config.yaml
hidden_act: "gelu"
norm: "rmsnorm"
parallel_block: false
init_std_o: 0.0565
optimizer: "soap_variant"
lr_head: 0.0105
decay_fraction: 1.0
final_lr_fraction: 0.05
max_seq_len: 256
dataset: "wikipedia_en"
Each number is 50 + 15 x the weight over its row's rms, rounded and kept within 0 to 99. Layers, rows and columns count from 0. The size before them is the row's rms in percent of the matrix's.

# layer 4 MLP down, 192x768, rms 0.0652, rows 0-108, columns 320-383
101:25 56 41 51 37 39 28 72 31 73 57 47 64 72 47 20 37 54 42 77 54 49 38 63 30 79 63 57 50 54 38 43 38 41 60 16 62 63 62 62 42 59 50 42 47 40 63 64 68 61 66 39 46 45 67 46 32 46 63 78 48 44 48 07
103:58 57 49 32 87 70 62 54 41 44 36 30 50 32 24 53 42 67 43 57 51 35 60 53 46 25 46 77 58 58 60 62 47 69 57 25 42 69 79 50 45 55 35 75 71 32 35 30 59 55 49 65 74 60 48 52 76 72 50 33 47 46 31 52
099:59 41 66 44 61 44 27 58 43 49 65 48 49 64 58 76 72 57 57 41 64 45 48 31 71 48 73 65 44 64 36 19 25 11 16 27 35 38 64 33 41 69 42 51 78 62 81 44 41 57 40 35 42 26 51 37 62 61 44 70 72 55 44 73
096:42 36 53 52 55 26 29 70 91 66 45 70 30 31 33 53 45 43 35 35 43 41 64 62 46 22 71 87 43 55 37 50 41 52 42 35 51 43 80 51 56 63 47 47 48 31 38 58 75 40 55 43 66 20 56 25 46 50 27 37 45 47 74 52
098:68 76 23 41 37 30 49 39 41 58 49 42 59 49 40 67 20 53 42 46 32 27 75 68 79 28 50 66 56 71 50 48 35 49 50 65 30 37 43 42 10 49 38 44 39 59 50 68 40 48 45 43 38 73 68 56 40 69 28 51 49 46 61 76
101:43 53 57 60 52 45 70 49 26 42 67 53 58 57 51 43 40 54 33 76 75 66 65 55 60 54 68 59 68 50 75 65 35 15 65 36 49 35 46 49 42 57 73 73 66 50 68 51 61 31 41 63 38 50 38 35 34 61 25 71 29 63 52 63
100:61 47 47 47 53 49 37 36 50 42 54 48 56 36 57 33 74 48 68 50 35 49 48 71 34 61 29 58 27 52 30 43 32 27 59 38 55 65 43 42 46 49 57 56 51 53 53 31 61 37 53 25 56 38 46 55 38 81 48 65 54 44 52 48
104:51 52 43 33 41 35 68 46 58 30 81 10 30 34 45 55 35 63 67 67 60 44 32 57 57 42 38 53 54 69 54 50 27 75 64 56 34 70 60 75 31 40 34 48 59 35 45 55 35 53 63 52 57 63 50 51 31 63 59 51 60 60 40 59
098:49 60 63 44 55 44 59 30 51 40 70 45 46 34 69 45 46 55 23 33 42 38 44 65 55 48 50 45 28 52 60 35 48 71 76 49 47 62 54 38 40 45 23 68 58 29 59 55 63 37 58 53 40 62 61 66 14 63 40 45 54 42 60 51
101:55 57 29 30 51 75 21 42 41 50 24 63 44 45 18 48 72 42 44 31 78 40 20 52 64 42 41 40 68 63 64 63 63 65 17 54 52 54 59 31 66 46 48 55 65 57 49 42 35 68 47 50 59 62 44 28 49 27 59 67 37 72 69 65
095:69 35 40 55 44 67 49 67 72 19 37 74 51 37 33 45 49 26 85 64 51 68 58 61 48 49 25 50 37 26 74 54 58 66 41 47 51 94 28 82 34 38 61 48 30 57 44 63 31 42 48 69 51 47 22 40 52 17 28 62 38 38 25 53
100:08 55 65 87 45 72 50 51 57 42 47 38 43 72 73 30 37 57 75 60 35 62 20 38 42 55 37 49 63 52 54 34 48 45 17 62 41 59 57 54 29 36 36 56 59 55 51 61 68 14 50 40 42 39 53 45 28 78 49 30 58 20 33 60
105:42 47 40 44 36 49 18 44 30 51 66 63 60 60 75 57 55 44 61 37 35 54 47 41 52 54 56 71 70 38 36 49 58 75 56 67 27 71 51 54 53 17 49 51 72 49 61 53 47 46 58 38 42 55 39 68 59 56 50 33 37 31 43 32
099:49 53 57 66 51 66 28 55 45 57 34 39 30 62 73 47 66 79 59 39 58 45 49 71 57 48 34 51 37 47 38 31 65 39 91 47 36 60 38 47 43 33 67 55 69 38 47 53 62 68 74 58 65 35 52 52 37 25 48 64 33 53 65 58
103:52 39 51 63 49 62 35 45 45 55 45 56 38 56 60 34 48 49 71 46 47 54 34 56 61 40 26 69 58 17 73 39 45 64 46 53 44 34 59 38 45 61 73 62 66 70 66 60 87 54 63 53 57 56 58 40 54 69 15 76 55 49 45 58
098:53 61 46 51 51 47 48 77 72 46 44 35 36 38 86 50 40 69 47 53 56 58 40 74 44 75 36 76 21 61 56 55 47 75 60 49 38 49 42 46 51 67 40 42 55 58 67 22 46 63 63 31 62 37 06 58 63 48 60 31 39 39 61 60
097:55 54 55 50 47 50 37 58 45 44 17 40 53 61 48 40 51 27 60 48 43 21 51 57 47 28 64 41 52 70 49 73 39 49 32 44 52 18 16 14 48 56 23 58 65 48 65 48 51 64 68 58 07 56 66 37 41 61 48 31 53 37 17 34
100:68 24 38 43 65 41 84 41 42 45 50 67 61 52 31 65 60 32 82 64 45 45 46 45 61 60 42 33 13 48 89 37 50 42 63 56 54 45 54 53 38 61 66 53 56 68 44 54 47 55 43 50 57 35 31 44 68 31 39 33 46 50 27 49
102:49 23 74 28 31 33 43 63 46 37 50 40 51 32 47 41 93 78 44 53 49 51 55 27 51 36 40 61 50 46 47 82 32 35 45 58 34 40 68 40 62 50 47 32 37 52 25 42 43 52 54 36 35 46 43 56 78 43 51 64 57 71 44 56
102:34 61 50 52 56 50 62 62 64 53 40 56 30 46 44 15 48 85 71 74 20 71 53 22 75 22 37 45 38 37 48 70 50 55 75 59 84 32 35 39 36 57 64 27 53 50 63 75 56 27 58 49 47 78 67 74 41 74 45 27 51 66 53 28
098:52 23 53 73 38 44 68 59 55 54 68 51 43 39 53 52 29 60 62 26 47 47 73 69 43 50 46 52 55 57 73 63 60 34 48 88 44 38 51 45 59 78 17 64 57 35 61 38 44 68 30 64 35 35 46 36 42 43 47 68 47 77 64 28
101:70 38 66 52 61 41 23 40 78 35 53 49 43 49 18 42 60 59 52 60 64 21 33 47 42 50 49 49 36 41 34 49 53 97 76 57 35 54 49 40 45 15 41 58 46 48 55 41 38 33 61 60 63 61 62 37 68 63 48 38 26 30 63 50
101:80 31 51 58 73 60 72 69 43 23 35 40 59 51 30 36 59 27 43 64 78 77 18 27 50 58 53 38 62 49 63 55 01 50 65 68 67 40 22 48 26 36 67 59 51 55 52 39 58 56 44 52 58 49 40 40 47 43 24 48 44 57 45 48
099:28 33 65 55 55 63 45 38 33 51 50 68 47 51 49 44 66 31 63 35 46 39 48 29 46 59 23 47 61 58 33 57 62 32 73 60 66 47 48 63 63 67 37 51 51 65 52 53 57 44 30 40 34 64 49 43 63 45 70 62 64 48 56 48
104:69 37 60 57 82 64 40 29 72 39 46 39 58 67 15 60 37 75 39 34 52 68 69 47 38 47 53 23 48 53 53 25 45 59 34 50 48 61 73 67 39 50 46 42 31 54 70 52 44 43 57 35 47 39 71 52 36 58 60 50 54 52 44 46
102:52 78 55 21 36 41 43 35 28 61 49 47 65 70 51 43 79 59 37 54 51 49 56 62 40 66 81 19 50 77 39 60 46 71 40 46 71 39 43 61 34 27 44 41 42 67 37 53 58 55 61 53 19 37 64 35 53 35 37 50 52 54 68 69
102:57 30 22 47 71 28 44 47 49 47 28 46 36 50 39 42 16 60 36 36 59 46 60 87 73 62 60 40 50 45 68 39 50 29 43 49 51 47 47 47 63 42 48 30 77 32 50 60 45 35 61 50 65 31 40 42 57 59 29 41 56 63 59 45
098:38 49 56 41 60 47 40 26 32 54 43 74 59 54 38 59 43 52 64 73 55 43 16 67 47 67 42 42 56 46 42 42 94 54 45 56 34 44 51 64 34 58 66 53 13 37 40 37 84 67 50 75 66 49 54 52 35 43 49 47 45 47 45 54
102:62 54 33 67 75 70 64 47 52 37 52 64 48 43 54 54 49 34 50 31 48 59 49 68 43 46 69 38 47 47 26 42 57 74 52 39 42 40 40 54 45 46 53 66 74 81 31 33 18 63 32 42 46 37 29 26 46 34 54 60 72 58 77 54
103:83 32 46 80 27 58 46 53 44 32 27 30 73 73 45 40 41 56 40 38 43 39 32 44 39 62 44 41 50 44 32 38 42 48 46 59 64 66 45 43 63 68 51 62 67 45 46 69 72 67 30 42 55 49 37 71 56 44 62 60 55 47 58 81
104:51 55 43 50 54 51 32 44 66 86 36 61 58 62 34 39 76 53 46 70 29 21 57 67 08 51 75 72 54 62 67 27 22 60 62 37 29 43 44 56 62 54 90 65 51 53 47 50 37 51 51 30 50 73 46 38 81 36 43 38 52 47 48 57
101:31 49 32 57 56 35 21 40 24 30 39 38 49 44 46 39 53 44 62 87 48 51 66 56 47 63 51 46 66 45 30 42 61 60 57 41 47 51 48 32 50 23 67 58 48 46 39 30 44 32 54 16 70 41 61 36 51 28 60 45 73 51 45 28
097:40 33 28 48 38 13 49 86 36 54 58 30 67 80 52 55 48 59 73 50 58 57 40 54 36 37 64 34 49 51 39 39 46 71 40 48 55 48 59 43 66 73 53 42 28 32 67 17 33 45 53 50 20 66 48 52 64 86 50 40 48 40 40 44
102:62 30 15 50 75 49 65 40 57 39 43 48 51 55 32 38 31 67 52 37 42 55 45 34 36 33 65 41 35 41 21 32 44 70 91 60 70 81 52 46 64 53 50 52 64 63 42 38 68 45 27 54 58 78 29 73 60 69 34 53 58 47 48 73
099:44 36 50 37 47 48 29 29 54 36 17 55 52 55 94 69 44 57 63 42 54 33 38 58 63 23 69 47 54 56 53 43 40 50 44 60 57 19 47 46 62 54 40 65 53 64 55 24 63 60 75 39 44 46 45 38 40 63 48 46 59 46 52 61
099:71 41 65 55 34 56 39 61 45 71 44 30 38 88 62 44 64 17 52 33 34 37 51 52 47 68 64 79 69 59 43 36 42 42 62 59 25 16 56 33 48 65 53 51 39 70 64 76 78 30 56 60 52 54 42 37 51 37 66 62 40 41 44 65
102:46 29 31 61 66 50 30 59 40 05 47 90 52 54 68 33 27 57 38 43 34 45 40 37 52 40 69 54 40 54 45 46 54 44 80 55 46 40 69 00 41 70 56 24 52 63 55 73 67 51 49 41 63 55 75 57 56 45 44 53 40 60 48 52
100:48 49 51 51 45 28 28 80 55 47 75 44 52 43 46 84 23 21 39 53 48 35 56 36 44 28 57 34 63 36 57 51 68 50 47 64 17 47 28 67 66 61 50 42 56 65 58 51 62 45 21 29 55 45 71 87 23 48 50 59 52 38 34 50
091:44 36 48 75 51 25 46 85 39 54 64 29 48 58 51 39 41 64 73 42 83 45 48 70 58 67 22 50 46 69 53 79 65 55 53 18 47 29 51 27 46 44 76 45 35 30 36 49 88 50 69 62 37 59 41 35 58 61 55 21 47 35 58 56
099:40 52 55 46 54 61 73 51 38 69 42 45 66 78 40 39 28 71 48 67 38 27 58 85 37 61 46 55 40 52 77 71 53 72 67 10 52 47 48 49 44 25 31 35 44 27 38 48 49 43 70 62 62 45 59 71 51 55 71 53 31 50 42 48
104:53 41 35 41 50 62 57 57 60 35 63 65 42 46 47 78 56 32 53 39 61 58 52 40 55 72 43 61 52 41 47 55 49 58 82 30 47 36 53 35 59 15 40 39 36 52 62 51 42 54 52 43 39 66 49 66 33 76 19 56 53 39 42 33
098:40 69 32 11 52 61 40 43 62 54 53 62 42 21 58 37 16 52 34 15 55 62 56 33 56 39 74 40 65 40 66 64 50 36 35 60 49 45 46 28 61 45 40 47 25 49 48 48 72 46 55 57 64 53 39 53 48 51 50 54 56 19 42 51
099:51 49 31 21 74 37 39 46 55 73 62 36 34 38 31 17 77 36 48 56 43 67 55 57 48 35 56 32 40 58 43 41 62 54 44 51 64 31 36 40 61 34 52 45 62 43 33 30 36 12 46 21 61 47 46 41 62 59 49 45 36 36 25 47
101:72 52 68 26 32 56 55 26 64 45 64 28 57 51 42 54 20 41 47 46 28 50 40 55 46 74 37 52 56 80 59 65 46 45 48 43 60 58 42 43 24 41 48 42 50 07 85 83 36 27 81 46 59 51 49 49 55 55 42 85 35 53 39 47
095:33 44 55 67 59 55 53 65 27 31 54 49 59 66 38 27 55 52 43 39 62 65 63 46 46 90 75 52 43 37 87 45 52 47 67 28 77 37 45 51 50 64 67 65 56 61 28 37 47 64 63 61 54 60 36 55 63 60 51 36 32 37 64 48
098:56 35 34 56 58 43 32 69 40 26 57 42 43 65 72 79 40 43 49 32 54 47 52 52 35 33 55 59 44 84 48 68 68 54 68 55 43 83 48 55 56 30 45 56 66 45 43 30 37 59 37 52 52 69 46 45 11 53 41 28 36 40 32 46
096:58 32 56 56 51 48 52 34 66 58 36 75 36 16 39 25 59 45 64 57 66 52 49 53 55 52 52 60 50 64 46 61 60 53 40 44 86 62 57 47 75 64 66 44 65 45 57 71 31 47 25 80 04 71 44 45 33 73 37 46 50 65 44 62
098:36 61 44 61 43 43 49 40 61 32 40 44 59 56 40 61 74 79 46 61 60 71 55 54 61 53 55 40 39 24 56 27 37 48 53 54 38 57 42 69 50 52 42 34 60 42 65 46 55 62 44 39 54 46 45 55 17 43 22 75 24 46 56 60
100:46 31 49 51 66 22 53 67 32 27 51 62 49 57 49 60 55 24 54 41 62 30 42 54 36 59 35 34 48 38 54 73 32 54 31 58 30 44 34 67 33 42 33 44 43 60 68 46 27 52 62 62 41 59 43 46 43 34 58 53 63 58 54 45
098:49 43 34 55 71 61 53 68 45 37 67 53 53 45 52 64 36 47 33 62 45 61 42 31 70 35 64 60 54 51 47 49 85 65 55 22 47 40 85 53 52 21 19 15 47 27 46 44 22 41 57 66 56 53 19 82 64 46 51 49 75 43 59 62
099:51 60 68 55 54 58 61 50 64 34 49 62 61 37 26 31 10 63 53 41 77 50 41 69 55 47 49 49 32 61 61 42 59 74 27 51 65 42 45 30 48 51 58 54 35 46 41 54 37 63 45 49 31 19 44 40 69 52 52 32 19 36 43 26
102:48 45 50 57 58 58 52 48 75 26 58 59 71 40 46 68 56 38 70 55 36 66 73 44 49 40 51 51 63 61 30 65 54 59 58 36 79 64 50 44 54 59 64 45 47 58 68 61 51 67 44 42 52 34 49 49 57 68 51 49 44 64 41 38
098:50 53 43 77 35 26 63 42 33 60 65 37 59 40 46 93 45 06 61 42 77 61 40 48 56 35 47 39 51 35 53 52 43 47 79 74 57 62 41 48 35 39 70 48 44 61 67 41 57 88 44 22 54 49 63 21 47 28 64 35 51 32 51 57
096:24 48 58 29 58 55 62 59 47 67 52 60 41 81 63 47 53 43 54 39 43 61 62 32 71 48 56 35 37 56 64 56 68 43 78 78 47 43 42 53 62 64 63 69 39 40 33 29 42 47 35 63 47 53 47 19 57 40 68 52 62 50 42 80
113:29 36 62 49 29 53 44 59 62 48 67 39 49 48 62 36 23 46 51 76 40 19 42 71 54 47 64 20 52 54 24 64 61 42 51 41 51 59 34 42 65 74 26 38 39 44 36 61 29 55 52 37 36 36 51 78 53 80 75 54 44 47 92 23
100:43 40 56 63 47 77 53 55 50 86 37 69 59 61 36 48 67 60 55 67 54 68 40 51 68 63 65 53 50 46 44 73 64 47 50 61 28 70 55 64 39 28 58 50 42 39 54 48 96 64 50 57 37 25 33 59 58 76 66 75 52 52 41 00
102:47 59 61 35 64 57 54 42 46 27 44 46 56 43 76 54 45 39 67 73 51 42 59 44 58 67 35 57 39 59 64 42 60 65 29 68 60 22 38 52 67 35 58 43 75 58 55 42 44 43 79 57 75 62 59 57 54 49 42 37 49 45 39 50
101:35 26 75 34 30 60 49 43 38 61 62 36 33 59 54 69 47 49 65 61 54 64 32 36 43 46 48 47 46 39 57 66 53 67 29 34 42 58 32 52 43 48 57 31 67 82 38 33 24 67 54 36 58 62 67 38 67 32 54 54 49 40 42 61
100:55 51 66 57 26 23 53 47 46 33 48 47 51 48 57 60 38 65 33 62 32 40 51 53 51 37 54 36 84 48 45 63 34 63 51 44 68 31 80 50 48 60 20 41 58 48 36 57 70 74 47 54 36 46 53 42 31 63 51 25 67 89 30 44
093:52 45 51 80 54 64 32 26 40 50 47 44 53 64 66 78 35 48 51 80 51 66 24 57 63 53 22 40 49 70 64 28 43 66 33 36 48 30 70 45 35 58 48 51 54 51 35 57 55 52 45 49 59 77 16 40 59 50 84 29 35 47 23 52
093:57 40 53 52 46 35 78 28 39 42 37 51 38 50 52 56 37 57 72 55 56 54 30 70 27 44 62 26 57 36 61 41 46 53 43 41 35 42 75 44 45 69 60 49 53 62 80 61 44 44 41 42 29 45 54 40 32 66 66 26 54 69 47 47
104:40 47 42 61 43 28 31 66 27 26 58 63 41 59 43 47 46 74 77 57 80 28 62 44 63 41 49 35 45 58 53 58 18 44 41 54 53 27 63 47 64 67 31 49 56 39 21 48 58 57 43 51 54 83 43 37 43 68 55 65 41 71 42 63
098:41 42 63 43 58 28 39 36 60 39 49 53 40 55 62 44 48 44 48 26 46 93 15 65 24 47 44 59 20 56 40 49 41 40 60 49 36 70 38 68 49 48 29 35 42 53 79 77 32 74 37 59 53 38 67 37 52 71 43 33 76 92 69 56
108:32 41 41 73 32 41 19 48 85 60 56 66 50 47 51 42 43 60 55 77 56 75 43 53 33 60 70 46 68 67 45 45 54 27 31 54 61 32 56 51 73 60 44 50 70 49 55 78 52 53 75 48 26 47 06 79 67 47 52 53 75 37 37 44
098:66 36 59 61 76 50 73 52 52 38 37 54 50 59 58 71 49 42 26 79 31 48 35 33 83 55 46 47 65 54 48 58 61 53 69 43 75 61 38 88 43 44 39 48 44 79 59 50 57 40 58 37 70 64 10 48 43 55 39 58 37 69 52 67
107:59 52 51 77 70 68 56 53 34 82 68 74 63 51 57 54 34 29 58 49 46 27 35 13 58 38 49 81 57 67 52 38 58 56 60 52 46 56 59 58 33 54 58 39 63 64 74 59 31 48 25 80 62 57 63 41 18 32 41 37 36 64 38 51
102:36 54 36 41 60 55 37 60 43 09 14 27 48 65 80 75 61 73 78 63 43 31 41 22 63 57 63 36 40 31 43 30 62 31 58 60 48 54 45 50 47 48 44 62 71 57 38 49 38 61 64 60 49 62 50 74 46 45 66 41 36 49 49 53
097:52 73 48 61 62 50 62 61 57 49 24 47 39 48 42 50 75 51 69 71 50 46 62 67 64 49 42 60 72 57 63 47 55 42 35 30 46 29 57 37 37 50 64 85 39 56 20 45 46 40 57 84 30 43 65 16 59 47 22 50 40 40 44 45
100:48 78 62 55 54 61 60 28 21 57 43 55 55 55 63 36 33 65 33 50 20 35 61 24 63 55 52 53 65 54 49 37 51 39 43 55 39 44 36 58 42 63 56 69 50 42 16 47 82 50 43 92 43 45 62 60 50 64 42 51 53 55 29 38
101:60 25 33 42 70 59 43 59 61 03 45 44 28 66 51 31 52 60 29 49 41 43 64 51 46 53 26 35 40 59 80 38 60 60 17 36 58 26 56 63 69 58 35 41 54 24 56 43 47 22 42 60 60 54 82 54 58 23 50 41 64 38 60 43
104:46 46 31 46 42 45 63 20 64 40 47 49 66 36 74 61 35 24 32 36 53 46 48 42 44 45 25 55 56 62 25 84 60 40 40 56 48 40 55 39 38 69 46 53 58 41 79 54 46 63 74 21 73 47 51 68 66 73 54 35 41 70 32 36
104:40 53 43 49 60 53 79 28 35 72 53 56 60 85 73 61 66 19 52 53 61 74 44 54 43 43 60 44 26 65 35 98 56 63 35 63 46 56 51 39 60 57 45 64 80 55 42 25 69 63 32 47 34 51 50 28 53 12 60 53 56 53 50 54
096:54 39 49 26 65 47 30 52 68 33 61 37 33 65 39 31 71 26 69 52 31 53 47 63 47 51 46 55 44 47 50 64 16 37 57 55 83 37 60 51 52 60 29 53 64 77 39 47 37 73 33 39 53 39 51 53 39 43 62 43 58 62 33 55
099:70 58 57 58 59 40 64 51 44 26 21 47 61 43 49 28 41 36 64 50 56 46 48 64 58 56 33 57 60 47 76 64 69 30 42 53 64 72 50 51 67 37 59 68 69 30 58 44 18 36 14 22 49 26 31 45 52 76 51 49 72 41 41 51
097:46 49 32 34 56 42 52 40 41 36 53 55 55 54 42 60 50 42 41 51 40 47 43 68 49 46 53 51 52 64 44 42 60 47 75 46 47 21 41 72 62 53 48 29 59 30 57 66 29 36 35 47 16 90 70 34 58 37 47 60 60 39 39 71
099:39 33 84 77 40 67 59 48 77 47 55 41 58 52 47 70 29 40 66 44 46 66 43 53 33 49 44 33 58 38 60 45 30 36 70 42 49 30 58 54 54 59 43 66 66 43 50 63 28 26 68 45 46 36 53 42 69 51 63 25 51 42 54 43
095:34 46 73 62 26 73 64 24 29 57 71 43 58 06 52 42 56 34 68 63 19 64 57 24 64 54 47 47 40 74 85 52 55 72 47 66 59 57 51 71 49 63 57 61 22 45 58 31 45 50 71 52 29 38 65 65 27 58 85 39 32 42 68 57
099:77 84 54 64 69 66 54 50 75 69 43 63 62 71 39 54 40 59 45 64 33 80 61 59 61 64 69 64 43 25 25 17 47 65 27 53 54 46 83 59 37 40 47 35 69 64 67 44 48 28 48 39 51 41 66 43 63 64 61 39 67 49 40 45
100:24 53 49 47 23 52 75 23 43 44 28 24 30 35 23 71 15 45 53 57 50 50 46 23 66 21 63 69 33 47 58 41 36 54 76 62 55 76 74 61 30 56 67 39 43 69 65 33 27 39 43 28 77 63 46 54 65 41 92 44 42 36 71 55
098:62 51 55 47 51 51 99 43 58 28 42 58 64 43 68 26 57 32 59 52 72 44 28 66 68 60 54 36 54 55 49 48 45 42 44 39 52 75 22 69 60 54 51 45 39 34 39 58 64 76 25 68 76 32 75 54 50 27 60 62 59 22 41 40
096:52 47 66 77 57 52 58 40 52 40 48 27 57 49 43 55 47 46 87 78 42 67 52 29 40 56 56 47 72 67 46 42 43 42 56 72 68 43 68 40 65 34 24 50 36 59 47 71 52 14 34 36 36 47 47 45 31 66 56 55 59 38 28 69
097:58 74 90 50 64 55 57 55 46 55 56 63 71 56 65 51 49 81 63 58 38 62 37 57 35 49 15 38 60 44 39 37 44 64 74 34 64 33 21 58 51 42 26 42 46 36 21 58 50 39 48 61 28 61 57 37 31 36 47 36 86 35 47 32
093:51 48 44 55 42 46 67 27 40 78 57 57 55 22 67 54 48 39 44 41 55 15 66 60 50 58 44 74 50 53 67 46 47 30 49 68 34 54 71 67 21 50 76 49 36 18 34 39 60 64 13 68 59 61 99 67 47 42 48 60 53 60 38 60
103:47 37 77 64 52 43 46 59 56 37 35 52 46 33 61 36 62 65 54 65 46 60 14 48 70 24 17 79 51 73 29 56 45 43 68 56 78 64 23 74 65 46 70 42 65 32 70 45 27 52 59 45 47 49 68 33 50 35 74 43 47 49 31 41
097:59 51 61 23 71 65 40 64 52 36 63 50 61 62 43 60 51 50 71 56 62 36 36 50 58 38 38 23 28 73 57 49 44 65 55 35 32 41 23 41 42 34 51 60 49 66 48 40 52 80 33 78 45 35 65 19 65 52 39 60 43 53 33 58
096:44 46 61 23 62 28 44 56 50 64 50 41 49 46 41 66 46 68 65 43 71 41 71 17 56 40 55 53 69 55 67 69 27 54 47 30 14 39 56 45 61 38 30 66 20 45 66 48 32 68 50 54 24 37 86 45 63 53 61 44 57 51 42 47
101:62 58 32 62 45 80 54 55 46 63 12 48 44 48 39 52 78 56 47 23 31 38 27 40 58 28 29 36 52 69 50 41 36 88 68 58 58 35 56 33 59 57 42 31 45 68 42 38 47 60 51 39 61 54 49 59 49 28 31 56 37 29 51 63
100:47 53 55 59 53 28 66 59 29 74 52 63 10 38 59 54 45 36 59 37 41 64 61 71 78 49 07 70 69 40 47 51 46 76 82 37 56 45 56 37 56 38 63 45 58 78 56 64 79 46 26 27 32 77 47 59 08 65 38 50 15 64 40 57
105:68 65 36 60 46 47 67 40 43 14 47 52 60 76 56 58 46 82 67 57 56 67 46 70 39 48 55 25 46 37 49 59 55 80 34 48 27 38 33 75 51 50 68 45 45 45 57 57 71 44 60 53 61 50 26 45 53 48 57 53 41 70 75 54
094:65 78 15 60 40 68 36 66 44 48 50 32 37 75 61 48 32 36 39 28 29 49 20 34 34 39 30 43 46 37 45 44 35 28 72 22 21 45 65 51 70 69 31 53 48 30 68 47 43 66 64 64 41 43 46 58 31 66 46 48 64 78 72 49
100:41 56 44 37 57 55 21 34 29 57 74 35 57 44 71 56 46 53 28 49 19 46 59 36 62 56 27 63 48 70 39 62 67 58 72 31 57 60 83 57 37 44 39 56 44 69 54 53 63 33 61 17 52 42 43 40 63 57 68 64 67 54 57 51
100:45 59 49 53 52 40 62 44 49 63 18 47 73 76 57 68 29 39 32 46 17 68 88 68 60 39 37 33 42 54 63 51 50 68 40 63 57 53 64 48 50 69 33 60 28 68 52 71 72 56 69 42 44 49 54 51 85 39 60 54 39 42 39 54
095:39 27 63 39 49 28 57 40 45 70 49 48 45 17 86 60 82 73 41 51 53 80 63 63 47 32 68 45 55 23 57 54 47 68 61 47 74 21 20 54 60 46 55 68 08 47 47 19 44 55 60 62 47 46 70 57 48 49 46 25 36 81 55 39
096:63 47 47 43 52 74 22 37 32 63 75 37 17 67 56 58 49 54 42 39 17 52 35 57 57 56 39 36 54 43 68 51 36 58 51 31 27 59 44 49 24 44 75 25 77 53 54 33 29 31 11 52 38 71 33 56 23 51 49 60 46 57 61 64
092:53 57 34 51 63 56 69 55 56 58 47 47 45 41 60 66 35 13 69 49 39 51 31 26 70 31 31 49 37 53 56 54 47 53 25 27 47 50 44 62 64 76 29 65 54 69 46 66 41 45 72 51 81 86 53 43 51 45 56 50 52 51 27 38
100:57 48 83 70 43 66 27 46 31 30 76 63 49 33 37 69 46 50 57 62 41 41 44 58 51 67 46 68 60 39 77 53 30 66 67 53 64 44 62 57 52 56 60 21 75 46 50 56 55 31 66 38 41 61 40 23 58 44 77 46 55 61 47 31
099:42 40 45 59 52 61 45 66 51 54 71 25 68 42 38 40 54 49 55 80 37 14 59 39 39 59 46 50 65 51 40 35 48 57 68 37 31 46 55 53 43 60 33 37 50 56 75 28 37 62 50 44 79 23 68 56 43 74 21 53 61 74 44 42
099:53 61 75 54 50 51 61 43 55 42 50 73 37 54 59 43 33 65 48 36 65 21 44 59 37 83 51 42 65 57 31 59 52 26 67 41 54 88 65 48 38 46 41 51 39 64 60 49 31 40 57 30 68 38 16 32 41 81 51 43 40 47 55 42
092:37 67 61 53 49 72 68 66 70 47 71 25 43 25 38 34 44 32 13 51 51 23 69 54 32 52 51 63 31 57 37 25 39 48 58 37 94 58 46 53 56 35 41 31 73 31 54 24 49 36 65 55 36 44 22 58 57 65 61 63 45 43 34 51
101:51 69 40 53 48 52 54 33 53 41 28 57 65 34 61 26 49 46 60 57 71 55 45 56 40 31 62 59 77 70 21 50 60 46 56 57 52 39 33 44 58 48 46 44 42 63 51 68 38 46 53 71 47 14 55 28 26 49 58 31 82 42 57 54
095:32 56 53 60 17 38 47 67 52 48 73 61 47 35 25 45 52 45 28 25 50 71 60 26 43 13 53 67 45 54 47 80 35 56 56 42 51 41 38 34 58 78 49 52 48 50 40 33 58 57 56 51 64 71 70 53 89 47 95 66 40 37 31 53
098:47 56 66 52 46 55 35 52 28 40 65 29 52 29 57 50 58 40 51 52 60 50 65 37 54 46 45 51 50 34 55 32 62 61 79 33 38 58 44 38 42 11 62 41 44 38 55 70 13 36 60 34 19 55 61 39 33 41 49 40 75 55 36 38
095:43 83 45 66 67 46 60 54 68 57 61 64 41 58 67 78 36 39 44 32 53 36 58 17 56 46 58 37 39 41 61 34 35 20 55 56 64 47 48 45 54 41 34 47 44 71 74 49 37 74 59 57 53 30 41 67 48 41 30 30 59 79 55 74
101:30 24 71 60 54 62 34 41 45 48 45 58 43 57 69 54 56 55 41 42 61 48 46 22 70 50 43 31 57 40 57 53 58 49 51 54 42 81 84 75 40 44 60 54 70 67 49 36 50 35 58 43 51 32 40 61 24 63 51 52 44 33 45 49
101:46 48 27 40 64 69 49 59 33 45 73 46 63 32 36 49 40 37 46 29 72 83 53 46 70 56 46 30 70 30 21 58 76 42 44 45 35 50 54 54 45 38 57 44 77 45 49 67 69 60 62 56 48 67 45 55 50 50 45 48 28 40 46 38
100:52 42 67 31 76 62 38 61 58 88 77 41 31 67 46 70 59 75 61 37 47 85 41 28 29 34 40 27 39 50 65 46 42 44 81 33 55 58 38 48 38 74 53 35 47 62 44 54 47 29 41 70 39 58 57 60 49 63 28 59 12 29 56 63
095:25 54 25 36 23 53 19 37 40 69 60 50 53 30 59 84 43 06 45 34 39 41 53 28 71 42 42 85 37 26 54 30 40 46 51 45 70 34 51 59 69 64 46 39 36 70 41 52 37 54 75 53 58 60 46 66 80 32 47 49 49 68 52 44
103:67 46 90 81 31 34 27 55 49 27 36 30 76 79 48 45 33 60 39 57 42 36 31 62 33 56 62 48 40 51 40 60 52 89 31 60 51 18 45 36 39 65 47 31 25 45 48 61 62 56 53 30 25 51 70 41 56 74 46 53 47 54 49 52
100:43 57 48 45 50 58 63 38 57 54 45 54 37 46 70 57 93 11 69 53 42 55 58 46 38 48 44 45 31 58 65 61 17 50 52 42 33 52 39 59 64 27 55 30 49 43 33 40 68 54 62 73 19 37 82 41 62 52 38 59 48 78 57 87